config.yaml
positions: "alibi"
init_std_o: 0.00489
init_std_up: 0.0207
optimizer: "laprop"
lr_mult_up: 1.32
schedule: "wsd"
batch_tokens: 131072
max_steps: 4513
Each number is 128 + 24 x the weight over its row's rms, rounded and kept within 0 to 255. Layers, rows and columns count from 0. Numbers have three digits each. The size before them is the row's rms in percent of the matrix's.

# layer 3 MLP up, 2304x576, rms 0.0293, rows 1730-1746, columns 0-191
107:125105163142070108147110119131155110140154129127123197118130143134138104082117159055155124134193133129140171148148112111118131132118137123179117153149130150134158153161156136151115103107123096131135120149117158105148152141121128120132105125134133100129135156155137095141154148131090158129105109147147137165108159085156148164079138127112103135134133074143135111125125129159125190113131141135121113122172149133112167128168112137097125128114177125107147145189153134101076145170098135125131142130121120113121109122144166137085136127129156104109135095130082094153112134095150137152
106:109099135168133154128114144131113155151144142102144130149148114151136117133144145131067127145143161104147101077147139147097121127175140119074116118141115151153130093108151151144103104111104101130111114128134190122129159130143128177115169107162140060102131133149153128134166130129145121132128104121121141135126136131168140137101121121086135133112145109114113160127141118131127154106160086148175136104134140098116130107179133131120120140117141122105128185097124120157143145151126111121090124116132131135167144139137110129141096144096143144182121105128127160123118124156141154168
093:094155078138145126058127098139116144163130121167116173148075107085152125106116133126181114134107100113099058088110090130145157159132116102136139156126123117130127113127140174053154105117158068127111131171116172152133125133088119079126100125145115154098108152111128136127126152132146179113131139070109155182104089132147147136129136123119115122116149144094133099076149124128103150103119080157102104128152122106113143143166160153127139121117157127150169125149095119138122166105134113120090094115105100116154144121084139126125144154134148081164140103073155106139126101118129112120
102:121132076110109144126134161121136120128137110118101126092158126138103129098106099115134131161121141050128101116118172129149151131130137104154111122163125148129144178091121127138157182126135098125094154122132142141113127159142121121126124140153142147154158145140108105123096093079132132149132131093087158140153097101110120115103108164101140168138114142099129108142120103075112149113151104122125110156117104088120107162116138119104093114169111145153159123146168141099152135106133085127120105097169073114176122081123194117128160119121152117122064154105107150155123139110099108117
099:081069156162113110080102149144118125130128094159097151117112092076157116124131111121123137112199189086096151146148140127170113065163123119158109156090154088104149083164097141134180124171121122137127139129125122143128181146166149122087122090177091109132119121100154105114126098145101145140149132141154077105138162156116171132087092127142114158149122113110166110151148107109180142127161151175154115162119126123143132140069130119117112122096092132108153140120156119162125141082143112136114090140128130115140150129146133116171151146174127082125119122127093114136148123137131139138
096:130127149128152100105132150099089092134075147183097085098130147081150105144148128110136134149152159107127104118121129106131122105053155120153108117131134078120108102151098136107125146152100110145103153135117095142111127149136161127106158157130147164103148118149179100129183122120153125082129154071129096101119123121111115083105119139127163157115109132111138086111146127121145156107110123121104090129110118122152137127122107171113115106146209092127104138148127126137119118089137089120091093120166173118100140149103155096088118112140142137102094147074112084165128158138133146154
111:090126125125121132084139158176177140133124132122162137122072155119187077149151153083166152137163141105132146113146139107113174117105130108126103109158139168135104127164146164133108102105147106100144146170107152142092108151119119117150137153159102134126115132114158128129200162160128111146117105163133101194110132115116125106159155141106088132109137105107099124138112135098151146115134113142149121147151121135168141134154135142133128155136165155078156122135119144126120124130128126102108125098123153122116102179138100120148133113124121139094155124127116131109118171102117143121
096:117120135103129115120132096116135109180114137172122147112123133144131147131114121083093100114145119068119106066163145102142121149123114153103107107129107109140079138104124140139131150103127146113133117142110114132106171129130125142148156133137135126100101169126152124148109141092131158109134118140144119114110086102124083121136140153120118148107106131118121105082186116081085111109110098097084155132138141117087118130164143138121117175132113093123089106109088185127107122116110101117114095125132124110129128110138146139118135181124094113104117144097079122122117102092128115121
108:132100167101107105145075107097121120103162147112124136119122121087119087105171133147100105163148125145113167128124127137156159106115133120154117133186152086089136135187167118121151145107136111123127127109083154134126148137118133091114096132150120141111115153087113105148152132131158113119129113183147151176176138131138142123151108114141152129120124132141134119105124116134116131090122138076132169125181132206121118128104105162103130129133122177133116128156135114153118149168132100103101103161165121123119099105134154130101181139123124090162094099131131112124106129156124142162
094:138111144102145118092098132119160155165163160179099124129091143084127125163129131139124111144130092111073134119157155167128106148092175132149145140134158097057160141116096124129153148104142137091082097111071091127106136130151132122128122091141156109129131149119123139188132118118136118166112049116195144131073132153112143147124104143158163121128102139169132126096118127129139137122100115123134137127167110151154095149123124133098145132113170112152162140098073193146112124112083103123114123133131157153139117119109172131134133093093157116157138126139106133088106147144128113088
101:115135085158117144131096118127127174144110103160143150113111157119134132170123136138117121137141131112071123110124128166105170149144139120110112133113124150149113073140165107109133110144108091109171133146138142123163104142146119119119112156164102138148119136083134116123188138154169109128121092114142112157105133126127158110119114140125146131143137132119121092101139113134140129080096137145094123149097153111092190144127128149076102111137150162083144169144116104160150165144133131148135120119105124101142127154135123129106156143133119134116104118124092158112105084091119139139
100:089133103136142139111120124102095125182176097175102119102140142123150121083137108121096137120138131108111127129138124131146150082101155141121093111160092127116128112134132128125150103122097127115109105144178121137144148147137111077138135121131109086097124086148120129097113109129096146157090150118189156121135120097130144106119140124110122155090119158065135121149137162134127151149175113082108136111125124135120119134102085131161102165135133137141124131145127143128185142128147092109118137142181171154129084134110156178127161125150162136151144147138120110141134149138112118176
094:084110124149130108095118129119122160127114099100177188139134170114136140109112125143142131135106161135118088139150104155144123122150106136160109142128119087155133112111118162096150148122116118148094190086161121086086151128105125151136132122143129108120113145113120152093126162146122096114152138136127106146125122120119097123131179147134154165152135107086117138148102097135144146137123164159133114128093133159138137158148152157111134097103115121104184154111159099140119126146159137103112115149114163146161175122108160052151166163125135098172129115139132098097168122113130148160
107:138084140136163133147134108114122144189154129123148164080153162139154090127173086137117128109140183120090090147160141130101168120130114131130120166146175114147122102107165143091130134195151126126135128132118136200136132130170129123095117120108102093117103100139128104151127160134115115095128139092132150111092124078192136107097119136093140163145119127138142150120144139111166142150152126158104152117153120111138160131097167080138096106158160127140135111135139152112126133131108124120148112072120147161107112110125118114122116098163112134137111124117158144158133118132115104138
105:130123137105112086100098120110128086149127128086120128114118143121141134118142145090143123162111133139131147127099124092121158141097107120123089152140153110100133121139137128116114156118066113104154086112128133137132155161128121083144122102165087143149204083138137143114114149123117144114147128155109133133116140162146144095151114128145125135134149117106120106157125155141172122095121106143128130120103135129146160130131154096123113186122157136109136127156182109139133127157127115153100107146181131109147110147101146140134118084143148112137098119135114147103100104108135151139
102:101110149184094156097130107150137145120114136130145112112119145118200144137154084097119123129108148104095106125154091184159142128128100091143147174138140134121133157096106107114158124175092132138133117149126141107124138201125117135116087158141124166100144158126146107114130130135112105132136099098143133140120130089148099113123135162105134114123096155091127133085108126130135110108116154130153111147118129168114124129130155110107103086157132117127156155125177133171091116127145145125112052120113133153168133089111145111127141137146116100138148137106127144120120125166121139109
101:098082131180124104115133111102133108158143146161142118105120101131140116150118106065106099149116140134108123140131193099116143125131166097180107145131131140129167097129106108087101118109157092125126113124138116131109150124134104085101142140136117087080132106116146136129156153133141128112140131122113154134141145132146151099137081166087090146104132106154169129101125168132152127100118109095094110143124137118120176131128094104125103145122171151090154124159120146108146131122138113140134110103124116116097119188099140168121158143174120144149105159115121077127126185105114116108
# layer 3 MLP down (transposed), 2304x576, rms 0.0163, rows 1730-1746, columns 0-191
098:130115103117174152141153093127164134147141082152117125117111134112115121112120126152115115138137109113154100162121124104113168151095157143103139110119105133122139154090060126152081143095105157141117094104168121145107146103132076114127154124138139096154147119122115121163104146134112169156117133121162137116129138123110114124121123135151130119097158148122106140107102088176206136095127152136115146106137070110149104118081134116161115125189151139181102096067152163116123138143112146132149173135138103119133135141106132121153155087131111155145131133141129140132118114133140116114
097:129113208105121095143117092112096141128147092122125101159116096150116204076158176121097103111144112107142119134112084107155129131126150130112132107086171119158145092106141117119129138097112144127145166125157168117150098133114124172151138096112121172125116088138100156136114124135095172096103146146105121117152139143120135122175111111101150120152123116082176115129128146119134117115167159130125092096132165107068095109117145158155092147167118144114120112116128096164111104126138133147128146150109115177113135073129136161171156129089104174169147120154130118111159115066089086115
093:124137098131111125139097156132075145093103088148081095115170138129137149137154126152047134126099132176159115098109154084169148122119157084125118141139133120084144116148090123179117106139130134119118154098111135078130149149139169160111125115147122127108176137137145115109130104147145131098123136126147094073164140109125095127118159132109152130168122096161150133126125114124128151134174140095145159115185137113145117099118116125168110130143116154124117140124161112157150141128087098119156109136127173128096104100126138160111117097129108150144129126155101149109132135159123127130
106:110112138152128122113132088139142139123111141146157112108131134138115140127128120138137097159152150135117121136133133134082108112110154108088134097125160095142144036114147125148116109116139117088154147102086102125121149116109107156156158112134111121112137166138131153113130114134150139082116114133127135142112126101121094102122175135120092109158129095133118172071112102146148095172137144162160115119130111132130194114106139106136131167086128110140114155134124148113161090124106183120128132114187129150125124135140085146128135118053124098132125130137112145134109137119141152118
088:086142141152123105133139115122104128122111130097096169153135105150145155106163138104091137091146156161088111109117159133145119062097120111122151131133127109146122105115082126106174130106155128131131144139131122167134098156144123134159158149125134136128172140120134135133133108163115144108123124124155080125129162146134139163121093098137131124173096084130209115165146124091152127154164141144155135107133122107114085074107128114122148128161090118139141095163084099157134076116148126103096163142136102138101179122126142118155108104172142097113124188132091119158074128147122133129
094:118140141140124157135112131157130157114111173092143161124119125151138122131134126135110147097193155150141093139115131133128121138203103116141143155104147167165093125115119131118168098102100125126145125119115107124129152144146127154093093169152106083106131150106119160104070132124183144074171167162115116188123110126135097136132139126108158170116110132102132129108099095118126142138079139113133086141113115133142101102108157066157111071085093126103106106109066132148116128112120123132125139145093127109172132080131079152125094102114083135139134163155123106087168124179138151115
122:133155082138136140146141117143165128113091089106148164136104105098138117108122165127131145111141106116136161137112141139161138114111146131136116131102166133121153194196132126125118088150117100135156137173123108114108123105155092135134124166149130143133128114096201138123156126133129140105119117166129093160129138111141137117141164150141105125169099112164156118140136159103142127128098135127129123107121102141147123120147116150137108174138145127129120125146144132124120129203098131077108131116115105123149130143134093106103156090123127120124125138087128144076113117125142145072
099:106137112164102127165121148131123111067079081106127112161147144145101111082148135089133128115142130169157145145146173117161116116070160114180121120123105125152154122123128127089142086161153137144063122136115110154137152118136109122114117114122127127123180077110152138109144151119122104126085119125148172139119137150137153153150106167101116176127117136152144122163105133153139173080133168146125128128133070171127142127122172153120111121138162158120133165154120107139144180069139130152151131136126131144117147133096138169133118134152127147121133070120133145147108135139155163110
112:132124117099103161100161098084111158133158104145173106166130138110101175133146147136083147164145107119137110156132141056115159099123140145139130132136149143091134095112148111158107129206156117157147133101128145107132111121112105161129120131164098117150175137128128102151128143140129127144097113132102121133124136154097119100133161101122095107122165127101188165105124117161099093132108164137142168100107157133154164105144145114161088128142165157114123161105143095079145136174143168138135119124111155129135083184103135148118154119115127106121134084104126098114132117100147152088
091:135136104166083147181132077125142130145139131110135153147149118126155119142122103156169122150154136100098123152129113089115117135113135112113143126123111175130112166111110125125078134143117121147135153102125118124138115130127095186115176167117099139170136080127104129106056185118139130130133167145127097121145138105130088072161169144129143142116136112083125163109154146151144082142136135095146093118102107124124156084108113135137114115144131132158133076160180133079102086094108107113169147175087138105095127170125120133107143106177094159072143133140129135123153126152168150143
096:148118154091122101162144138129128140109119124142112145131124139129135141096142112122107153135138099147117106108142112128105124138120085153043104132134136145079112167136155153122137104120130094140118118132150155090140136138130125125107121134141129140128110175163138104168155094149131119172111115147134138113149159126102111131141110113116139127122116119130151146150100107103147170155131111135140140152136146143113120135112125103118131138110111145120099144121183143137136138053102137167117118129106101096136144173113149104134151086124109153091135130124145092152111140119106128123
101:113118123144123126144147096153127132128114151077115079119110147108139136123159093158153129097095173113108106132169170124134158125130116128146135149143102111169112135105079177111156093144103131172151159132145115115136099140138123120124121148115101160120171127122145122145107177103130124123167142095139116144130119169149092124203072127127151120119134105119144162128118154100112119112166154147115109132123085101100146144134069135111133124126189125092106093104140097078140117116125153171096214164099099134142104135151136108167149132128144119137116123136120120126122137137133181151
081:086157093120130183115124142121098137132124101111170136171160149145092133149131153113144099103119127104118116142116114108153126114126119123139101117156136114139112138128148133118076114128111126132136060076162133122124155117132130140154154144086149104114129096153134106132099176102142145133126132118115124150155105129138112087116144139152131141160099139117140100118136140149111106108120117166103145120108111133130105134123148140105177136087127112107126150113131146131128144168099125114137153120115129152130152101119130130104102138137117107177125140121116116112139144155141126138
105:148144130110112140069159118140127107142161119109137093093132135132126123132122135147129133142119124128129155112143142106111134137154168145116135133150113124144120112135068117161098161118146106125135100117136160140179130110143159124118085142096153138103176160146115125151132168161126136159103086089111151123152174152145154072110147113130111148120107139137135107152148162146152099115094101140111135147168136156125111141131136138120123129108110113162119109131127117136136120155089132117100093175141127163101142126167091096119123133130122129128129139108101117116142124107074164115
101:101135128125130131127118120120135139123157144140145130133122136126150087134101163083126123090128087130108138138156130124170133128154118164133175131135135082091164107085132105169131153135139139139143166145098120172168142128115102059127082151136104153139086167089105099117090111133120160168132133130169139150086133135116112114154095128119125112137188102118074073163167147149128105093133125124123136131132102126156154141152154122148131127119140102110124145136108119169119129125134173146124116137107103148119120117155158103138108152105124160118142126122139113142122157118142103162
096:126118122143135109123120139180138132145132099130104142128118066126128157122121099109126100132168085123109139149148140116127142135122107101139124113121155134111168158104145124149169152135142154123152134093139120051164160120103113138099129164146106166107144087159122132076135150145088148144107137146109152106136184132119141100127120137129126159121135110103105114153116117101159135142149127133141083088112142140133167130103150124083146115090109112119198135113134128149133154102145175123142174136142099093141141153159142139134100115089106096153159135122101155144097143129097153161
098:125079153164090104167137115091107122119137121110100079108124099123129143134114139108115124112143126128112101138120125188135145129102099115136144142155146114147138121128121147124108154100080152148132162137155105138127170126100078095108135134137147104113165094131146153125145128132112126119138082107144125168152116139122129138165100092130140136151097104113132120115116127121154109138154155141118099109091142137144134118077118135133143146156112112110129129165112149153113126138157146121177135122146158116161110121110104162109082111120186099138114120128133091146089129128120112091